From a checkpoint of a small transformer trained on Wikipedia.
Size: 10 layers, 12 heads of 64 (3 for keys and values), vocabulary 16384.
Each number is 200 + 30 x the weight over its row's rms, rounded and kept within 0 to 999. Layers, rows and columns count from 0. The size before them is the row's rms in percent of the matrix's.

# down: layer 7 MLP down (transposed), 3072x768, rms 0.0241, rows 1826-1838, columns 256-383
# up: layer 7 MLP up, 3072x768, rms 0.085, rows 1827-1838, columns 256-383
down1826,095,217,185,127,170,243,183,186,216,193,249,194,172,187,174,180,253,193,206,195,194,181,196,235,175,195,152,211,201,187,169,192,198,229,187,173,217,214,233,144,208,191,185,201,228,170,156,266,192,220,239,207,202,174,229,203,192,182,161,205,237,210,199,207,193,232,234,186,270,202,184,187,225,220,185,171,240,160,171,247,219,225,191,186,211,186,234,200,212,208,205,212,180,217,236,135,200,211,213,222,181,235,232,170,192,168,234,231,213,187,196,186,171,194,219,198,190,201,178,221,160,216,198,240,234,256,196,191,176
up1827,118,274,176,177,174,213,200,218,177,251,199,210,220,227,222,242,144,203,185,155,180,245,161,249,215,195,204,218,140,175,180,190,219,187,190,198,120,254,205,220,221,227,220,133,168,274,228,227,165,257,175,183,189,199,203,118,188,201,229,207,179,179,220,195,221,158,189,181,193,229,216,202,215,224,225,237,156,161,192,200,238,212,213,173,212,191,214,200,176,218,194,186,206,219,156,157,167,183,221,216,210,145,216,156,234,185,186,182,219,221,171,232,187,153,194,195,209,196,218,194,205,197,239,196,176,244,199,173,170
down1827,111,154,255,217,213,175,163,261,228,204,203,168,169,238,139,218,279,164,248,203,203,186,257,219,189,229,182,132,233,213,246,204,200,169,150,180,216,178,173,206,221,203,184,208,231,140,189,216,226,210,223,194,215,205,198,228,203,205,217,220,202,194,197,198,185,204,224,211,194,163,213,200,201,267,175,157,195,229,188,174,181,149,278,246,212,238,184,188,229,214,253,196,226,177,217,182,179,147,241,263,173,247,167,255,152,206,220,217,176,193,186,186,179,174,218,221,194,199,166,160,138,201,199,167,209,170,228,186,218
up1828,088,211,173,153,214,190,172,158,190,218,185,194,225,224,209,174,171,154,224,198,148,210,148,238,191,192,234,216,185,229,232,168,222,212,188,201,213,195,198,197,191,212,208,199,196,194,235,180,213,230,220,241,173,181,197,195,195,210,196,198,170,195,190,189,210,169,116,190,194,179,213,195,177,181,155,216,172,205,165,217,194,191,203,212,247,231,262,166,227,176,156,249,257,234,112,192,202,180,206,174,206,224,211,229,210,239,181,248,226,198,221,227,213,186,208,230,217,213,186,148,186,220,128,244,232,263,208,180,247
down1828,086,191,194,212,120,225,175,191,186,165,150,209,179,190,148,223,231,220,158,188,142,193,206,191,222,243,170,265,226,203,224,174,179,243,197,198,206,208,207,269,186,166,192,192,215,157,136,202,251,151,141,170,214,192,256,265,205,235,203,165,180,214,180,247,152,211,244,204,184,238,211,229,198,205,201,162,187,187,222,223,169,234,149,216,178,196,155,293,230,185,198,180,225,143,207,204,196,178,219,164,179,173,211,161,217,180,221,151,188,189,249,128,181,213,177,206,199,202,196,188,232,229,206,201,185,135,247,236,178
up1829,105,247,189,119,216,155,170,177,188,206,183,203,223,166,181,180,198,226,260,196,224,218,199,196,225,164,139,193,196,149,219,202,181,213,188,189,141,211,201,193,156,204,194,262,181,227,230,172,175,214,220,228,192,231,193,166,140,226,232,235,241,194,228,208,250,198,209,180,184,202,169,233,215,219,220,288,163,202,178,178,205,205,170,192,187,188,230,228,171,198,218,216,232,241,188,188,186,222,224,185,199,217,186,217,242,206,216,227,197,131,273,177,251,217,151,206,218,186,161,202,205,258,186,234,239,186,211,206,180
down1829,099,244,167,161,202,256,238,207,195,209,206,206,225,250,218,202,205,110,203,207,233,200,178,194,184,273,259,176,200,246,186,168,208,214,244,200,226,187,199,234,249,144,239,163,193,163,144,186,222,223,237,203,271,198,207,176,236,200,196,162,144,178,222,181,167,218,213,217,194,164,195,208,192,207,247,220,168,219,202,193,182,237,194,258,183,202,247,202,204,171,146,158,229,264,209,175,190,198,171,137,264,179,193,204,198,137,153,267,244,236,164,125,183,200,221,182,182,192,192,268,189,132,179,183,194,214,194,238,176
up1830,114,238,187,202,207,201,189,211,211,219,178,179,158,221,165,221,231,234,222,191,241,165,213,225,201,236,241,146,151,226,177,142,180,210,170,208,224,212,230,253,173,180,254,186,240,192,218,214,190,223,216,193,248,207,187,194,183,199,231,198,203,174,176,208,230,256,205,221,190,223,149,184,118,179,205,236,151,173,277,221,173,176,145,223,182,224,216,167,220,201,201,277,234,250,233,179,162,205,147,238,187,232,223,160,153,210,169,230,227,219,216,220,231,224,185,252,183,194,166,216,198,188,176,249,194,211,224,194,146
down1830,112,219,199,178,217,166,232,178,212,253,213,228,238,212,198,196,192,181,231,201,167,188,211,167,157,210,213,240,192,155,249,196,240,229,239,190,238,177,154,200,211,201,177,177,207,219,230,178,224,212,224,214,217,204,231,222,222,209,157,208,217,175,215,251,184,171,158,185,218,217,222,149,209,225,168,228,258,201,200,130,224,220,197,275,170,189,208,193,174,177,158,164,145,195,174,220,192,254,235,146,121,166,198,197,265,224,194,168,149,209,231,246,219,241,213,202,202,209,179,214,182,212,256,219,193,220,154,176,163
up1831,112,190,213,243,190,192,189,189,197,213,232,142,148,167,243,197,235,230,184,237,155,211,186,219,203,220,215,216,211,205,217,192,188,179,181,193,256,241,200,206,179,208,227,236,168,221,223,126,188,223,187,206,155,208,187,205,195,212,173,171,208,203,188,202,186,142,190,232,177,155,162,221,209,249,172,216,264,187,220,211,155,184,213,247,228,211,174,188,164,216,227,244,200,270,195,213,202,196,172,182,180,238,201,173,196,149,229,112,234,232,172,238,181,215,256,210,248,149,207,219,142,180,174,150,177,172,163,230,184
down1831,108,141,188,213,175,175,157,257,167,227,213,243,248,227,177,225,229,197,210,241,223,188,224,193,215,243,182,159,207,145,199,182,220,237,190,215,199,184,136,186,176,189,212,189,217,207,169,234,244,154,214,239,206,208,209,210,197,221,216,171,217,180,261,204,162,221,217,230,252,206,245,206,170,147,195,189,154,149,278,234,198,183,199,150,181,239,203,166,287,215,172,189,205,167,233,183,226,190,173,201,213,219,250,231,157,285,202,223,190,211,238,216,233,209,164,211,205,186,147,164,215,186,235,190,209,251,171,148,211
up1832,109,214,199,152,190,204,148,196,258,215,110,209,143,217,259,174,159,187,239,150,223,214,160,230,177,205,173,236,219,214,227,184,180,259,231,167,168,166,198,210,166,214,204,179,135,222,230,184,207,170,179,150,202,189,119,170,214,173,152,171,190,192,206,197,203,137,185,187,182,199,241,245,202,183,165,192,152,173,222,201,198,219,197,225,191,187,185,162,206,211,177,226,254,268,201,200,183,201,181,183,128,227,212,168,206,232,193,160,233,177,200,216,184,186,161,205,210,228,180,180,182,197,193,220,219,200,226,213,204
down1832,109,182,135,239,204,197,248,235,199,178,206,238,231,170,150,240,235,194,188,228,184,194,233,196,219,179,218,134,178,241,191,212,184,194,183,206,238,234,248,163,230,200,171,205,255,166,204,183,209,212,220,199,219,188,213,212,230,184,174,206,187,182,233,192,189,204,199,218,229,175,191,201,202,208,234,165,233,213,158,194,222,193,183,251,240,155,207,200,205,241,185,180,179,179,222,202,166,217,241,224,235,173,162,221,171,242,195,196,141,180,227,190,201,208,221,210,174,205,222,215,197,258,164,189,178,205,193,208,198
up1833,091,210,174,209,217,199,212,189,141,167,168,197,201,138,201,156,197,222,195,238,207,158,226,224,230,168,208,204,128,189,212,242,190,259,149,191,147,188,166,200,160,210,210,171,182,150,178,177,178,210,206,223,210,230,184,217,230,182,225,236,188,239,213,167,175,134,229,189,212,198,168,207,186,210,228,232,189,263,213,178,184,198,172,182,203,222,169,146,167,181,225,238,202,195,200,197,195,207,195,182,184,151,208,210,186,212,207,193,181,235,182,170,175,211,239,186,211,144,171,199,148,180,231,196,206,209,216,214,176
down1833,090,201,227,194,166,199,195,231,208,203,255,173,218,240,214,209,159,131,191,156,237,231,178,207,173,185,173,191,272,229,175,184,204,190,181,186,183,160,211,167,230,169,224,267,206,206,205,161,165,175,153,195,198,193,196,178,217,204,232,160,200,189,181,167,199,268,187,214,215,230,157,172,192,189,156,202,218,143,213,217,233,179,256,182,226,203,193,204,216,215,219,195,160,203,227,233,159,217,199,157,222,263,189,161,256,179,229,239,225,195,229,274,176,213,232,247,184,218,167,187,199,226,218,245,216,147,168,247,181
up1834,092,201,155,221,193,210,174,153,159,211,187,243,155,166,210,244,178,199,214,187,188,165,184,247,180,225,209,211,220,153,208,180,181,178,189,205,220,234,175,198,184,254,179,224,203,186,196,213,188,209,222,221,192,206,228,254,226,199,182,222,158,223,185,165,180,175,209,195,218,184,246,210,196,193,153,195,195,210,211,197,161,169,280,226,181,189,184,183,192,201,243,229,185,226,199,175,188,126,192,212,257,222,202,215,162,225,206,216,193,232,201,219,209,234,220,238,184,186,221,220,236,139,199,209,212,151,275,204,190
down1834,092,169,160,203,127,189,212,249,206,160,198,222,228,183,199,193,214,228,257,238,238,217,269,187,226,207,203,171,199,212,220,208,219,205,225,220,198,149,185,181,215,181,211,194,212,192,235,201,211,167,197,192,168,186,206,163,212,205,216,163,233,203,199,255,217,246,181,209,186,206,208,180,240,200,210,209,160,189,167,230,213,216,119,165,202,202,273,188,177,203,176,132,169,202,218,261,198,242,229,205,118,195,212,175,193,160,191,192,198,170,178,176,211,160,224,159,228,216,182,202,210,249,186,178,233,222,151,153,205
up1835,083,248,229,222,175,183,209,219,218,240,208,216,217,232,214,222,153,171,243,275,237,238,248,196,230,170,190,177,181,204,258,189,161,170,196,216,216,233,175,237,164,241,204,240,196,213,228,213,161,180,190,180,203,186,228,199,255,196,181,226,250,187,195,159,225,159,188,195,202,186,194,240,237,237,220,185,225,209,202,159,219,255,236,199,209,176,196,216,172,194,215,206,219,157,206,227,191,193,248,152,168,181,185,172,275,235,196,207,209,166,222,212,234,216,201,224,166,218,187,223,130,154,176,183,220,216,247,192,186
down1835,084,183,191,156,168,231,209,224,219,180,215,197,206,217,240,176,109,219,184,206,193,163,156,195,271,161,209,194,184,216,172,170,161,173,190,200,176,157,231,152,220,166,188,178,221,235,170,149,224,210,184,152,199,205,219,212,239,201,162,155,167,198,191,174,179,166,218,216,200,271,174,187,207,186,176,285,193,229,189,203,114,237,185,207,185,228,243,194,187,214,198,189,204,254,202,165,181,248,195,171,192,170,216,208,205,192,239,199,232,216,241,198,202,196,190,270,155,229,178,189,198,169,227,184,171,147,238,222,190
up1836,092,174,193,151,220,222,205,205,170,172,198,184,153,198,220,141,179,206,181,226,156,181,197,162,163,234,204,233,251,174,182,217,219,193,218,205,198,205,242,124,189,184,184,166,179,236,203,252,205,198,191,197,257,164,230,142,158,244,194,213,210,145,205,200,170,168,176,218,202,248,229,206,197,248,205,142,233,191,167,206,195,219,250,244,232,215,225,223,249,177,221,201,204,186,185,229,211,188,209,237,217,188,251,235,216,167,160,242,193,224,232,164,177,195,243,171,219,201,183,196,205,195,222,185,168,226,270,231,163
down1836,088,202,208,230,220,195,188,220,198,239,204,214,227,216,210,218,183,187,198,203,186,195,210,225,138,189,172,174,182,195,199,177,178,220,185,177,171,185,158,231,260,209,200,211,199,223,158,153,170,190,158,228,221,243,206,191,242,157,181,228,242,208,206,188,249,242,220,223,194,163,194,199,174,188,144,226,210,154,224,189,207,172,191,187,128,154,218,187,171,214,212,240,183,182,217,200,208,193,197,119,197,169,201,206,208,222,202,223,206,169,205,182,238,201,194,176,201,199,217,201,165,207,212,182,213,217,141,171,231
up1837,096,192,204,156,237,237,198,193,145,181,211,134,203,205,181,244,163,218,155,135,205,171,255,201,208,206,179,184,219,206,263,235,239,220,155,154,165,212,168,262,195,201,176,186,191,190,227,164,238,184,171,188,212,214,186,182,209,233,211,201,185,193,195,216,239,167,192,198,196,180,181,189,225,198,159,247,193,200,236,196,145,214,206,179,265,255,192,190,197,246,174,191,188,187,219,147,242,196,202,247,219,147,186,245,204,186,220,240,214,197,235,231,206,211,173,218,257,181,223,238,214,174,183,216,216,218,216,223,226
down1837,097,166,226,203,196,172,134,202,230,212,155,239,245,200,184,153,239,191,228,194,257,234,131,221,147,232,196,200,172,127,141,223,236,167,238,184,217,224,203,206,210,181,227,220,159,197,197,210,177,204,202,236,206,203,175,222,192,198,176,205,233,206,189,239,158,188,212,209,191,222,166,195,172,174,219,231,139,201,164,209,237,211,161,221,165,152,192,202,222,139,237,180,203,226,154,245,173,180,168,144,164,239,233,175,185,232,212,184,181,198,134,216,204,224,214,170,192,259,186,197,184,221,221,196,240,217,199,180,203
up1838,100,203,173,153,205,199,217,265,214,230,196,176,162,303,210,259,214,157,228,166,213,186,166,225,261,215,188,204,216,202,189,226,214,190,173,179,187,161,205,203,205,278,224,197,170,185,120,201,213,244,199,185,213,187,229,195,195,174,176,203,271,215,175,269,218,181,230,198,230,168,265,214,177,226,154,135,229,233,229,181,196,201,203,264,227,222,228,212,181,191,182,221,196,224,194,191,222,151,177,220,169,169,191,213,194,211,180,166,156,229,213,188,249,235,203,269,189,241,157,125,209,219,146,212,239,169,201,195,170
down1838,097,156,198,256,199,206,286,209,229,220,253,208,194,199,169,208,189,214,213,234,189,209,202,188,213,187,181,174,220,216,214,189,197,249,229,144,219,225,160,170,176,200,227,162,194,192,212,243,217,161,187,223,195,173,157,209,175,179,189,211,166,201,178,172,185,196,231,196,170,261,174,157,199,177,209,209,195,188,179,166,206,206,217,202,185,231,208,186,214,225,169,197,187,186,221,172,217,179,176,261,221,193,213,179,136,211,198,222,211,177,191,221,205,208,232,204,260,155,153,266,177,178,210,177,197,207,252,180,167